config = dict(
    n_layer=15,
    decay_fraction=1.0,
    seq_len=512,
    train_tokens=325700000,
    steps=9940,
)
Each number is 500 + 25 x the weight over its row's rms, rounded and kept within 0 to 999. Layers, rows and columns count from 0. Numbers have three digits each. The size before them is the row's rms in percent of the matrix's.

# k: layer 9 attention key, 160x160, rms 0.241, rows 125-135, columns 0-159
# q: layer 9 attention query, 160x160, rms 0.24, rows 126-135, columns 0-159
# v: layer 9 attention value, 160x160, rms 0.263, rows 96-127, columns 0-159
# o: layer 9 attention output (transposed), 160x160, rms 0.264, rows 96-127, columns 0-159
k125 101:530514481512504525500493461486494478523466486508557516487460476452506469480499481514516527491504498514454490475530455520520516448495487492506531509528507528557508538477496449505560519488475433483482509471518508504504498503496532525473514523471518486521455500518493496446489499466532466517485495498491482556486497529489502489466485475502504443500541524504532493483498514514509495541507473473516516493444526489484479494530474476501495463517487498479509510459554461497497527487524467
q126 103:509522454481451512535524486511503502499475519497495530522525502523514520451538495497456521520513525468510472512489489515510482473496537484493502484470451523486520470451548508464495500487519527551525467476506490466477518479440501484490489499498466463546484508492465484485497537492495450483495504451493534492471471470532504479514444566554470528509527533514508488503500550505485514531504497503530501477497499503494465523493506509480495511511458527501489480505515534525469539469478514
k126 095:460533515533520516500523467507473505470499530488507483517478470499493496473519482481489434479457519528493468491551500523449487544494510485503533521444533512453484459463491474477526510462515494498499488480479486466544543473484466511506511453450464511540453513482522468469538509528482506518501478525500522531503499464494498490492485510492487495515496520488523483513497556530465514536453468505513485463491451524480494490493475477467495509498497492513538526505523482468512509496476470
q127 103:489496561518504492503477467485497494536466534544544513520502524441507442465475485502485507496457472473507504498510494510498534480482521503489508493443523511489483482541457521534505508495485531521492496529507496479548481539553508517518480527515544504495495514481547521494547515474511482544462510501464476506475518486483499504513532483505504513497485513485508493501500537450512457494512564487493463530509533464517517513490537519512506549508507504468465467523497482538525509465465478
k127 111:502515530497507506525490513538508466480454579552554498474512467482462452507510505506508502515493464476530471514486519494479558455484460500507499492464508466469523476481464523513501501498462520575508489495487520465507495452514517493521553491517494536488530480523506498494495484477464487498483530514490491462521504482479511503533531482500489532492483492539485537500547519501509493547511505508465473526535502475532491513485511518500504574475470521513492495499498527514529495490476487
v96 104:530539478512444501552510517495513512486506514497544468507500487453482481501504535527487485522470480518463541515481482520535482480502482497494521511516480520475442489483536492510509522540462451538539505519513514501548509494535474523482477503518502492513504435486460494499519479464481526470513499477495496526474505549477470432506527521445519496531503497533496480484522524457522504520462481519527498476496546488541501532517489500509467495526504448475496497501521458488485500513496474
o96 096:447536511509518487520446494483524475520488513532521520458549492518474488466476490515462499508553494464520507468550477450510505509479505475502529490470492511477517487494460483477512539534524507466532489481460513503490468501506525465504552486515529514559509485516501508505541522533478511490464517481459485530513517492489535509506472492511480497511491495502513499481471461469511499475461542497461493472445475494500487487483513489536447529504479468474495485518534496497553466521489471
v97 116:455556501468522520469503495507507502526526456515511459476487519539524484461511483500492473524511465475501470533466521526464518521497497515485486510473540507501501532512473531507472509502505535460485529503503495497516515473497481519515485491495516487524470503486491472441500432483520483471480502545423462477502503503526537556531496502519508494494500487474503518469500522496499489537541518489500531486470536507514472490473478515528499487477460509461494529560496461496474479480441506
o97 091:494537558498518523452500507541517507544491495484488476499523553522491480489503499492462490525490479446554499466494494498479494481500533500495511448508513510464480540510470479481477529512496517493510489517464497495507459513507512525495500522471529454481505470481460500518491490521491461495511462487478525480514556502529452497484485476557496465477508499443503479502507472484500454521499502530514474527484485467450517503466510494535481497492503461465460496507502480540458500521444531
v98 107:457461477502506513472547524482546526477481506459463501494470487535517471492539482458517497480527469458514510483509505493524494534533555538478531474532485492525537530511507566521504508516495494483488537460521506499501511558541500533485533478465493515493519493519504508476548482504532492474518503472513538472470494490503491518488525527497503511504490496517488461514477505550488516434461478494501451490486460500541486481440476496466501474485520485519516526509519515503491497510485480
o98 091:537486481497496518436534507466463494506450495479518498481556501517471530487516505501542521477502527515475498510480511517477491562477516508529538512497448490502475505489517497500497483488466526473486508521520501482522507489487474528495463473494481455447501473517475505461519462475515441495495524493515442495477536496506467520502488512524523456533496498519478493498468496525479521448456439518477472497490470514521438470495500488529452506487495495488525492479490485504488525453509506
v99 109:436514511500471490527524448527517523487487503525491516505555480505516464464520530521519493483504517568513500467526505544502470475519522488536504477514453515502494507497497522480506506481479507505569521454529502515530486471467462537491482513477514486484547543491539496506520506487499473505486478454513543492447483465496483500483494489501472477518504503462499492554511521521500464447515436511518487512496505503484490473493504499470509493536529446483500524503509531459509522506508482
o99 099:497536460512496517504535545491472486455534518499441506504472448509519521478545519540503501507495541481519498475549495498514518507531494512487475507513506504514483509449482502486502504502533474462475462451490491519435509479475458521488470485521489497524493498486497471471516486486526521472476507501495501482467463488480500457496547496542466519532494526531517534539468464499497525509536480483502508435514506483450479491498519481502488448493524477504520492503516503469478519509520437
v100 099:531558499499499498481468523508502507476533483507550444552500495450496496500501474485471489546471507502502501496466500499474513489507458548494531480524474503490511485505538508474424520511520497521496459510482464506471487475467500511537532500470507520511534482474534497502492487503501542497480483519488482505500562470518530530486460533498506488468519479557492542520514516491455493493525476490470508523483555518520475483516467489527532515445498529523515519489518500527481481469517468
o100 094:539505512429509496515490528470529526499467546514542535526505484517477435501553519501451519517502479470510538484470457506475535507544503522480489510490541490506489503501514515491439475527523478472534525517469485511437489521493496501465540480529483492504532477492535515490495476482528468522517520506505489521514520508486494480467471516471467514484510475506488502503520516497464517488517482502499497536510477506503521454450480483532521549515506486464481498559475521528507517469523512
v101 097:454500478473512505513445491527525486540498498489492484482523515491509534524503499490455519518504490510471476506517515543510474514461504487510527508472519456532480520508507517482492483549484494523525442518494547480487496455534479532464470493468503474512505438520509538522529547501506465483466501530486476500511523470494559471472527511533480476526505517454521465508516502536542448503509487486486520486501499494562483476512485526523453492508485560493489497519504491507502495494527465
o101 093:485489527496497504516505461500486526493438487531465490474532526547517479565521462516467520522510527494507474490474430507511473535453514522522527503473508533549463503479508529447521495531524498510509522507511479527504507483500501521484505495454474488543526492458532500465494489512508526511477452551507530510522483506499476478512498533524550516505481511502461522501483529536499510525515473471477518489477495466457516514494460506492486505488455528491484490542506463525541511513515519
v102 103:473507476509474483520477485525519562505549554506530508510527469492436471486524492466500496496503501527504485523474509486532537509546501497507505468539504504524518507478510456518524510479498460489500532478459508541453475498521487462506462513495521524482506550510490498506476503515532450503479479487471498471505544513477533495451503440489535502498478484436461517504485467523495514485443490517512491490489475492556535539512483502470499516477502468477483525465486488504514480495500492
o102 094:481488493479496494493499528488544523410521493455460464524525508503512490531519546534495456489479544501488496521505489505508539499543492434474528546520471501473555509502498492521525474482475498523467516492493455517484512497519457538499487464527481480518520486503506502454526497513498540473513457505521474502503496513512515475514504474476492485505478493457505510456541503510514499509434477517480489461523495486522517508463540533499511515517512509526513503495508444492511471461513469
v103 102:483511476512534472503500523505538524476507531481462516500494468467492534529492486519549497509489526519473477484524543513547533496514535507493463479550521460526460518481495547510505463551431463479481517528522501498542521499463501508478507496485491502465482533504506558517489493482474533493507485525492509529480493471476465503506496529506514509532485485537443502520472511449508527506493540468497491523547502501451505479530480484534514495487531519506471475505469507528491462470498523
o103 097:518439494467457465472445514530518480486476489480499520500541470474542451557483438476514481500500488501506452511465557517512497473474480518520489463520463512499478478535490490503497526481501505486501512527548468519529535490520500508479450523484519554471501523472534494493536460470522518497525538472516501509479516526508505483463502512464490498540491523503463504487470549460484511496518493485525523489483482482504516469510468513508489491491512500532514536504480504454520508496484520
v104 100:459465479531526478526493517476475543482547456508487484498503531498505480487470481501488540479538454516493507503483500483556462517536509452515537522511476467513467517509485444475520525439478480439507475513498502504518512506488508511506487529489538481472494531522533491480480533516482462509478494504490520486537509483495478519519537514506486507507464511500516497530506475492518495473456522545533515475515479490561521490513529504488493492473541492491533454454493505436469484497514490
o104 096:491485535539493505470548486504482527467475466479500499489474472496459455499517521540466483463495464530517534492467466511450504525476516474487519539494496486475503467538458528499489525477480470517518507515525483480510510486508548517511493499493512504524510531503495523463482496466498525488509515484489503491524460477487467472454551524506529483505458495503433537524510492482491489489507500468509494503509514550503528542468518506458504491547486488493535505504464474540530462445543485
v105 102:528501525448489502485475523509508525516478471512518457554457482456502511463524523504507469495493526501525496488476514489490543520528521501521489486513521477518495485483527544444503477507508511487520470550513503518540474465506540455515500489511472488541508507479526467499480498491459535501489529536447464520500482490500492466526483549516477522485563501493463530496519499490509553464506466501458520507502501493528522471483492536509494537503445546510525533516490486479468502479480528
o105 096:517501536501536488459548508467489480501504526511503539521525447516489488484519518498498495505540497474494492465494491496499500492537506490510452477450533486508513503473478512480482518535515485490519488504416513512484462539460483524496539520522503517489475482497506525497480541541520487497464523472498477524499475507543514501488494517542478531494457516446473523487456522515479516531527507505488490519473528464512516482520492524486526527482517516429478445551499497521463500492476540
v106 100:528507508511542500486486504529513491459534456470507526467477519489493518486504512465501506507493491509499495491517530523510502507525475513477518493504559479471518535488515540485511531436495557475481500544482464529494503483507514524482521463474499520509463479529470571477513495497469494492515474513477504491493467438467457546498495499530498547520515484522482532501512496481504500509537473505452487512513513458504496515477477527522480505499506530419533517521519522516547452510513491
o106 095:517520531455468468470491500511480501494518474449515487490489496550507490501488450507471510510532492526490498501486516490503484473496504467483464500540485496523477465504499505482448510475521485503478475554495496510504515519527490540514532513484485482532527427468468510520483453441489469533445486464503520457518515495468493495488511454515500486544505502518470467482467478510460514545502533519464478527530441516534540525496502476499486507497525475498492462505507484505509473510475534
v107 113:456527511515486475513466511480525545482507494467508526496499479537481533461527528536514528480494545491517492506500523523502502518565515450485491505545497505463536549517534537505509542495490496487486530467473497505492516506491487477479476524481527526513506501524478434497519506490495535445495504506524514500477495517502449475497511475501486487472469482514517509551441487501511493486475458549521476487511501541502527513504519493477487503540530479544517529468493521473545502527463458
o107 094:514501508489532475500512532462505538499502494474505492481524526528501509495528516525484534507517490495492501520467479552477498473515448531494450527548491483534546501513523552490511501501500471492531529498482498513513485508501482533482499511497466542527485524541530505456504499510501495466478492533498481518492506473514499479515467506493544495489499494499534495510436501510482519431491511501537545542496531529489501484544556542501522485559556454508503518457490527527498507544488527
v108 120:470508484484477509476521496503547502505541533492494558505482506566507446507504505506536512530503523523494494480515498510517516497500531498463511526495479529492489499483494513523532516488479484489500554449476456504530502567468475510520488508491538531484491495520517552510535540489547436493505517437491529485454468526459498513473499530499496527548497463503510481510493531532529503459456498515515458499530461532536498499483517522476488499504507472521503516479500532492491498516507504
o108 090:503517472498449509463521486500522491474512483482507497495492491572561545542502524453466489510487514546487514525506503458528496508504499497485529498516516531493430488461520510500494565467504499494504490478485507485512516507498521485479466513495469459520454535491500502511527509494492502467490505464509512504516480481511477493531483471529514488531546502494543492505484470521528529479474431526540516508519503522541525527518521522499529483524491525562526513466522509480488516494446496
v109 121:496475512506450527468497528541457477503493487500514510511480518458448521540544520523481486464520491506530503527540512537521499507465469494501482539505522436510499471492487459512511473479507486502514467516498479473488519504526487491509515501530407487462466468482506522466519514542489519505532501511536470481464517539524511495526518509530540487523517484522501524501497502492473503510510537563562505494531512492500481552534488494545508494507462503490516503510512511489477515476511523
o109 089:536511495486507480492453517506479529517473471482491491548474518509502496498470430488487471516437514463503494467520502522516497526522528498500515484507507520547466477460510468479484532484491441493509481504507508520507462463517475447492459481477514459552475514501471460513494482534511487458476517534509518517560480532507473509474467483520454525512475497482471499494497471505504457440486525521483529517480499503508527529556499494492508504521522470516511505474497496523493468499480537
v110 104:534502494470524504529482528529520494525517519502482519507506483508495488486501512465497507561523521486484502499430522539523510487483497515520504485481507504531518518495515522495498499497565519427527478532535486492500500480478516537495502527458495530521505514500475522465525513504502480490491515580457520528522554466497460480501497531474481446487516506473475497455499532515511481468486487484497515519461484528496480506468468526499473522540480484533461477507461499544486443501483475
o110 093:476476511466502506526498501493513493492516491486495559505523522526473473502486533485520490510554510473507496431501507438539501530489542546559496464476503504481498445487504507521498474517490543495457476489495517508515504495487530489517507483481507512517497520476493500492541458512501535467465535491521504505532514510530481549523522484540510446522459529495508484501495527443500492501483494523479496519506537509483492528501459494477482498537470537484493498538468518515561530527455513
v111 108:505542497496531495441506493509491512520544446550550470495499513510514513522535473494453497478539483470478498503510510486437507495511504532482467510456526483491476535509549486505467493489516500525510440528489470482476518510472498513519514485499476463510485468498498499471504499547494506496520497534530481479530484469479528515542487484522507454472490521522513499496543508503522458557518503512506495496475547511517477514491441557520468496505513514506458497511501501540535526513536522
o111 094:467512507462504537530486480482502518536462498508503497499514525521488489505479482487447457532481505503523521498453500467467511525513504516473482454489509465503495468499544551496467522469502468465532507494479505489470461514479525478482493496527481470466515493488486517476511487489480499490501479515538479488507524511498480508512488512504560432433486529551489463571514508546497445497456546501473507498508459497500509490468496467500538481505507491459496505482492513479505495501531542
v112 104:463478495513496557498488489482489473531500489519486497483511523522513514489507530484543503491494506502517515513497515534464509508503493426494484534466500555537555515441485529511498532512477493505499520474460471506501494510498480447489483511530523497486511512535518482521491513506426494466497540475561520575511498506475547469506528511498508491468492522497509452469511505497500511513481494523530496522516475495513471497534484499468568483500537427493497496513494514490505517498497518
o112 094:469525508535528503521497497516483512493482489496486475498462512514510451492480498445558472511449459531511494485511487469504479472482478459511468511480450472513518493501479488474516489516450505508476492470469471501499518499497494446519474529520457476460484450488508464516477499555473538526510510536526482476503504553496464515496483520524520478436532454500491486474507469500513465512508484472510531503507506509508498502500457532493505498523521477503455525486484536473519508546524456
v113 112:505490492495483485500489521481493544488530508548506558508488538502487490529488483496525496453525496508487511512520496454534496520501449459537564516525480513493496500542487488512529503532500456475517472445508501506521528554491472459546491530543532505481534484525529521481541517537448482503505492462505496539484515505498516492504524498513541489517464488505508481517466484512474472493509487501531468491497451565468483486487494487471536527491502450471538510500493477476493479515519508
o113 088:500487480489487530483472521478514493504517510503541475472462471493479510480559503473518508454496520507464488525475474516498506513485459456502483492525466462518539458505493490517504504552519493433518512495536527471468524528528514480495530501457490463514481528501466517530540512456497533480529487509506513509503523537523479447503518529489500477470464465525491472503519531488524462467509475502479518517480524519528485485539471513484475454488510477515515528483534547536503515555486498
v114 096:551512459470505496494496538491455463521480456539519530493531483541477508494491479487479499521444489495470510553529500522494501454512490490495505527506510497491519459495545490484504472514470516496502485479508495482498430474517501532505482482559488475485486449532491504508553497500520490499499522522537488464443519505513510491499494535493488538499485463493500444489493530504512490541497484488496523481447516551514502516512449484505489488496553485474476509539545504520467505470506483
o114 095:496501505490528489530453495503490490508490500547515551485507498529463531496500481488457491477473529472565507512496493479481473500492492499513517492497491496484488506469521465527487492529516506522507487464466520489526485484511519438521528480469525437500506529553466439509432503513494512551509462487465555480542534527498488474495468488508536510481537510503507491543465526516510531504448448464484493484533462532501496489508487500512510502520500477478477515533481512494524486489491519
v115 108:494485500532444541476500489428466505492474519464494521496513503474457495493501531490523522503562551529515551503522479491520497492504493467480505530538503503481496512481513471512496511515465495476518512458497514492500468537519525480518496471529501498452527457505513507509483505512478504470568474419537483522498495538482523512489523479519549501508483516527506485518524450535476517521510495521533497473531478510478524486518510515480540510476550469507472520517508496527479533507482503
o115 093:528510513514506532505485506486449479440500520487478476470486473472511527479527466504552510537506499536483502526534471508500458524498494479462486556520463518494541515516538486490543500481487491477501514498503486515509506483524468485527487456454501478490472526439543490477495570498487529499527511464529447527485505523511526491555499471460473452483560498502524476521510510500528513497481511494513543487515504509484508494491511487515496497481518457495491536461504525478490507495511541
v116 118:545513522519485486445506517462477491484513524499483507466538509519458509540511506494459505488508464519527511474522497458489473488513518476499539565524482444528508514479503484517540495460504494465482497473491497479482485526518455465530510487533498474489491499495572527475484522507513545490507471494516480444479487520512430497503488476484529510520481538470526522481520482516481528515482514534517490498570502523508490512533485486504485479463498487442513481519493470527484525497498496
o116 088:492529508484495477499497499518493517466495457461464468497453510473500514539502563533491513515472512527511520492475528478491498510539532497524485488557485467508469558509504527543522570466516495496481543515499523519530491488504484462497515498469509500451501531517497486472528479481490505480519459483510485474513490517480489472488547469465497448506521504499537532528479521527478540498536452469450536534519495524513491503492501483486459505499525502517500513518485507478460550486491518
v117 102:495525485507520507474537453510499524485536500459466467509499485471521522504536481499515493496527518534519515530480534517487485515512462504471539549550484521561501509553503448469509482495469507493549518544497502522541473535483482495470497513491548508520568507468474504496510534500506507468456518501517553501489523488505519470495478519510472488493488483463513454486482478502538490459514487490484448521477536510507487518500526498519500496493520531558518538520489491503535499502537498
o117 101:524493502533493498471501445480446520490487515462471517518504521524475524473523518486519524509519499531540482511488521503505543530483495516471539495531510508543485464499487462479493477533489524451511539481483491503500527538508487481513500491521516522483570483507520502514536504507558474461465531477501534453506516539518474449528538553506464506519488507486469510540500450508502505504515518503505517493526509469492454533505479466521508523494537503490484538472514495520525525518555490
v118 099:482472482505462510539518498498537503481517478512495511478494478509503485514520505509494508507513487502548504474485477493492498483488544497488522512527445491534491501506492483494530503471467502542527560508476448464476509520485481456513514536479488519540483461471476505493486513538499496494492471490473474492536517521488487514484522502516424467500467544509482477490530494521466458504498487523548471485527521477512515493475453504448554515495474404497473546512471511516496487488510511
o118 088:471523464480533491546462499530487527493493514488471513480510494511549473485494502458562520514539520543523525473500483460501495555538509502500497544537491482537535471493497466459542500509508518484529494479512528500495491524508488502492484458533545493476477512464478524505534498466505510448519500478498489503495459483515441510496528506508480495519536521492501465469539482495489510472485501480489484488498518516475472520471520486497527523517509447490528497454552454469485526523537479
v119 098:534491464518482505486507513509521527516489530522512528509509485506466481508520501566457460459499472501497500504549490462468478472489487497539486480556500496509516506478490489452465540462477466494472496506476475474489513515501529504518519496577542512535471511483506467477505497509504507503510507487527549483530535531539476486529469455516513525510476536464497487544480469480504493524524452526527548501518452504470526495527486535509518508515537513512540501505484503486523471486517524
o119 090:507506520479553531529511523470498508514535518507461479567497532499513510481519493493519484522436482503484557519507487498480481473490437488482446495508479491489535505492467503525460486522500466506484528510476512468492509484557489516502515512543510520517440499515507528501482497486473530480469479525488491527491490478533546486485551496512504499462560500519495482556527482469487489461455483480482516472501470517517511481478495535474476496495536527466539501502525489484501492477533509
v120 096:482500517514503455500441527474507464515514560527498495434480502508493498475518514518497505507517495483486497517544483504523487490490523498511538492537462519493500510458459459506469511518515450463560518513526484489502532553504530534464515503542485491512527555492456484540475491463465492519475518505445497506492498499492522529501485464472488491558472486483486532509517500493521500532519487464485504497505490506544507508504463450500478501479509466532525528503466519463488517523489480
o120 103:488463528486493495465468516493462496528511555520517454485495515478494500496557507526483528503523503513505500495507519503511519506505465506516547517522517491487500464521484497487498520491460497452511510496496465521522485500545515479518581527521515527528488489500455508486494472499501540504450537484471471485494512516472492559484516478498517518527514486449497499533582513467541455500506480487509504486509488455501465512451491504474453469504498509476508490489464448517501513512537511
v121 100:507468484462516522548486566538506491503499515505496478497508482518464483496488491488576484479498528459520495484493502520486485448535540510508498499474559524510465513482551520520527486516529522468491510508478528480506484487500515484464502495482481472530535477465439487473510474489519473538513457507499535486450506517500488497497482505520498516529459483517497477504521525512467532454516475518493529517535463494480481539522475502459456533461500490460492454492514512481471505528501504
o121 100:490483447485491463518489545510525488468527476473476475482492447476496538516483536478532480561535504491528484467536506514480482489512482456479490495501498534489483501488495497478562467491538532536498511508501515452519461514539492483483467494461534488517472492489464502481520551490507479542510547519508461468487517507505469546518486466462496492518446493517497512528434522477506511494521483477527475507459528499507477501516493484486494505509528482461485528488460472524478497496507510
v122 113:561511514519508458513477537508504527509511472529503459528546536533516485529483508514482501500527543503482492537464529470459513524498492557482510459506474489507510504516485493502498481493498501501483457495485541467532493446526499492501502503565511527516553490476463483483447469516474557506507514532532518501513499493487480493500499482528504479505528515516512514492499492500545501542483504501529447505516570493514496518519496498549487505483501528444481501532450536495480501471513501
o122 096:528492462552497483478489500496504471487489485480513500495521443506517523502496500483482484534459503489528491528511528463517521535508517491492515535464497492507521486509485476535522513442500497511505515439491515524484509465538518481510513477527479526535520459520525498491547469480526492460491485497523500503521514507501535492488548499501454476505503489495493429543469503496498535457537515500554513537502541546540473485480507585516506509502527499508480503530493495462530499508528468
v123 106:523531527504497526499531501502495478509477472523503522484470514473485500505485466462486478493517538508529470520557513503538477497515523486506482511495463498461536488489479544494481479481469487516500523541522523479527547514489544519518479471480482531490483522520552499502511527503498476502537456530474475509510528535546525469510541478494506526507490456473551467477503478463499537539553518472548540483493495482491485471499477475496558542445490483494519473513502482529515499481495487
o123 100:512490556480522462559505458497481515478516505506559498536461519469498462514481476487483486501462503481548447488516496483531514490548522495470452488499534528506512507486499464521489470497492506533497529518527503473474493480531556532498490492502502507474486489531546483520480512492478491498491458510459474493501485526494536510470502484490539503483528494509477490500507482493515447510511474517505503521475475492472517509479496509478488549463560459460502430491538519482501474498517541
v124 097:535496478558451458480511466483460511462479524478486524489479561493491509534516510510532522515518502536501501488510485486493481467499478467490462493490477533513485490531490468548491502470472473472513495496502490489512541501512451512476508511481453501466502468498484499518498548479497511495465507515513533465482489462472511476534494483520566507527520510521499480509494496500515500463513560481503503547536444543515512514520480525513544482506489474476507521506527457464536520473478463
o124 099:496489476547537546498459500499437486470519494514509504485458500516503507519511501499510485518510521490493491505512504549505516463457514483490496480523470597497461530510521511489560533490522506487489486546500474527522512514499475493514491503456528499480548511503506484514506468485496539444496506511512500555514495549486492514460527513518525506529505438467501494534489500486497464448497515472510521544486472537505532463509513530533494502535474498505503493454479486510482504511496476
v125 110:514523456507513501495472514556522488499515505485434487499530491550507506518462515493514452457486488464523496496496523497435520506470464482515452535512481477487513461514515479462509486513462518545506443517520534509493470479488484507537539511505470528522523479525496508496525551527479524486499464494528500504542526509513550530516482470511523504529481501531488497479494477466509515498437497484521522488516534481495510496537484499480489485499505479499471546483483516524551486481466532
o125 095:488501493521517509531504507492487463524485527517542533488498489539532469511521504481472499470496465462479479513460503457489521502488501465509486515529515510471563478459521516488470477510475540533501510530511511499486476450510473466556428525551508482470536463496516502530496471498515521514503481483516497509463496476518530511502530507518516502521504515559487447503517517516533522515478511489505516473519491448479485527462541532514458505547513524514473561513509506483517487500515488
v126 103:431475531505460478507502515502545482475511526488483533478502506524512468510494492535498517513507491526500508464448489503521468475497531503518509463528485533437536501508532528514523508510497490509487498463501509503474491563504479497502494519461559532503522530492474472503484497511532482521541489519513529507525482508448498508478519482519516523483492512487499470540464532532482528470494472540521437470514480486487467485533476532469535493463483484482474499533482476435493475507478482
o126 088:497501488519484497495528497478490506471534507477518452453478474482531548490527527478540530530531515519465492472497473508507540524481481473501488546503496511449481537503487486488523514529466509481505483514552504488444520523486499495504455523516487520529435542501475477491514500520528509459536478527536436499485487461503474490495504479441443474516506493503524462453479524481465500444496479495489526512489484482503510512484481501518460512505536524505499502510534466495488506470497496
v127 104:469505514478469516459500455514502526510513490498565511498514550511513458509476473495530532492514506514480469497452525513528451495514537481548513514487496486478483498497489532518472541539498461491533474499521480537510551504465531511473543540464509507516514517483485487524549497499532466495501522509502532517526478467524522490547503483508465506480497466482450477483502515536504450531488483478509495479532509535484549492497508481490533495517513507457495536526520504467462516531541494
o127 099:531483509506486491499455465533483510516486524502475485468467463474488504498528473525552514465498487503486493488513481458497473492479520482514486496515522442529474467506502507511508486557523498488551501530486501510435468478489498485520506506512523472508521532498517503497490530493518534506504468537518492546478536527494459509525488478502512477503519481540449476517549480561531480491496540523470525510501511492498490510503542460450492515495535544473544517544443489518487497535503491
q128 067:502472544466479518480516494488526520487488515480506491460494529531478459472492475513520511535487469549532499551515495474530483496501513508480486501506457486524534477489489522500513517476515531475501487455471502499483525441498489499484490523524460495530537530522425485468563502476520517491472500514523490513481525483532489498543519493473455503520497525489477516559565505492469504503515499534529556469505496517507512487534498500503473519519479504504442509510483511478491530476466540
k128 071:509466511452498502509460430475474480488494513550471500501543527507507509498527544513491522448523567504459518532515504504499491500497463526499494514443542494493459543513488490461481498483504502510521506477495511492530533521517447563514479525462536497474487458515502507492536483485527493495494500477465441521503503501474527509499483505498471504521487475525479472470470510530533487491487480490500491557468493529518506468512467479499502486486492465497530517500495531487526507517560502
q129 080:443496471534509487461509494505550439517477499483504482511533507504493505521485515518475518503524505520577487490483519533507509522495500505536473530530506486492480442511454492526516511508471476530498461519534509514495510488492476508501546514489491493562524496485495540527458529510489459505479518504481474476534514522477553452457517507525516516495525537499488512453469477472497484525520555524491460479526498464545479491492490504497498485481503465511531546513487516522454508500491513
k129 084:550513515485488468548476516478462540496538517494467514493514547473509515499503488529482499455474508507429520494524485499507456474493474463479471487477463500499531513540495476528486484484509512486473484503465505501523472523544468475539496495477517516497475520515534472501468474474466498539520520514526516560516506506558453497495517532502479474516501450492508507467541524462525535458524469503522514495496490486457523506499511527506458489473509520498456455496491508501505502529523516
q130 076:498514497505489499476490539494449534536527510494513467476466484487494512490499520528480487468491462498472488517490483484465488494481568508499499492496549487549509469488483502530500464513444474524514477497505520512502535461534473521502452487532503506494432527530443535489509521510477468469499505466473501488497513500452473514517515505541488480480501480496504480503517450464493478476443516507533557527504533526478521504522486514491530515501485530473500538470483506463516518510476551
k130 078:521484495518529545535535498443495494484439480472498478577513521522469521504548478430492499536506521522501489483497514497516547520460466528478528517497495544537494513530536512464485519481507514521514555491485482509482488514510512491466541488534494468506505506477502481533492491512510558491484484526543489513484495511489528487458490496500517530524479490503529507475453505504486488505497496498522488481482507500541533518469475433506503463495500484530537499473454507503475493461493498
q131 081:505490521481522461501528523496491511498531463505513485479505542539491506520504511500509508538439477475503498507485495525506532473519504501507469517456500462479513478526444462502550495477525489506485474466515516502514466536524519457517490523489520492520492475546460491532484541519509497481496506556481522485549520471447519520531506479503497494462477481475550497482446449516543491479478510533495501547525493525498485494545533482484514458486482511541516522474461515488523512486473481
k131 076:472543525504534543476527507494507509503470483505473443496496506461479542528492509532512515500496523472457462523489490508486492510480490548505440474480548470501488501497533513490517550555496522530480508472481519518497462462498516513469485468495458478519506508486429495454517512492474487509527485476536517456496460497497481504512504470524490505538514523481543497523527494506494488501499474466494484487497535462485502494530523459472530496483521525494483537514491495421473505517523520
q132 082:514500496485507489526471498524496500497511516538507531500498516500500535532479499516478530463498534465461510547456506496518518484508502482521531498541530505497477526503509486506482523505458475498457515483545478491473510509504507511520517497542483508469511508523531554532435480533473483522483480497483501521467483493528495487477533507507495487476542447489515437483508504518558506507544487484544500579519531503556477489514489488495486480532485526528555522547512501500522492470497534
k132 088:472491518533491503458510549467488463490528506453528469483477503523500509550497480489496482534535510574478493470531491484527516495480497471514486474492503462492520509485479519513534486476519502483517533493519503487499502538471540476471475511520463504538501569536469500479524524496472504469491478541479502496476460462511504511522484511489560483490458500493496534475464538471521504529511531530506506480496504482495498487498501495458487525462500551507510507504502481524487442481488570
q133 098:531508540480459505464495527553471498493515476471504471537519566509536463516501507496446542487485486476516518503467504485513499494514513455563504492521541520500489527530485524517489531491469487482493529485505494464531545512461472505526492496486505525497459464488512533507501468515523512514504528494493455560498506477507487473482498548497515441509486453498514470498523501502525523487547453508498540512555533504515501497508540518501504465467517522520517500516513493499524473487486533
k133 096:502476520463486492514498504517487518475477493519494489533466538513557481474562465528519537502525508514488487505480480439484457521490496515486484501534510501511444518532484515484504474508489489490474490455471492492501530496473515503471485465487519536439477509513451526519539486493490513548509477487481508514478508463523492473475459510507481486501470498501429482526500539547515494495542486509505505501508534500520491516493487448474522513501517540515535509563550519483550495490494499
q134 095:523488492489549529479512526470479490533487491477507487470463453477509519490491517499580479488546498509492479502496490511498471505493494504490488489524453524524466521519505481472494533491514482482464511500492477524445508495528561539504463481482523484473482522524474469479527514477522530528485523488484483499497503473420532472491507466477470477513489511522462479537524452562464466497492523488504550511491460530501488485500522526475518561509506508506488484491511523515494513468494516
k134 090:529535516459539528495487554473464458493499503498515537494478504471528499510472519509496524499512500469531486476473498499454491535486495483499507558570517502466445471514498469495489473524481507496452492509559465507516540480501494506512511461472523493496488521513473482504520478474538488496515495493450455488530525483493483479481536456531473489478455501514456472542500503544498461484484488491484517515481498480504512477466473468537510547527504469507511509484532474481471486480486483
q135 099:514534506446502527494496541515514544502544494524507501518501499496514468504488460451514518536505514520498508476471513486482516523524493506465518471506505512555515540463493521493477545485512487490508460495494497524521460516501502559469527515490486492479529508509478476486479532523488463513505526465504499488442471501489470507457444487481437546518500502482492498464472507493461504455490510473537507499447475502544510505465467512519514475483493533501505472508483453489511540508464547
k135 101:518520488460479464525481535491505518456501466515499523531470504447505511492488453513506508488503496536514496482467513474517505542499507462480486510519498507526473496512467488516495518492521491495492443524482463517489520499481482517465528523506469562501532513532533507481503520532490517475519515486506502478495487470495488543488455492459441500495519509447500540508486514465500500478486461487564503499492460479509531465500460498472531443461479516492488493471462444492525530483453523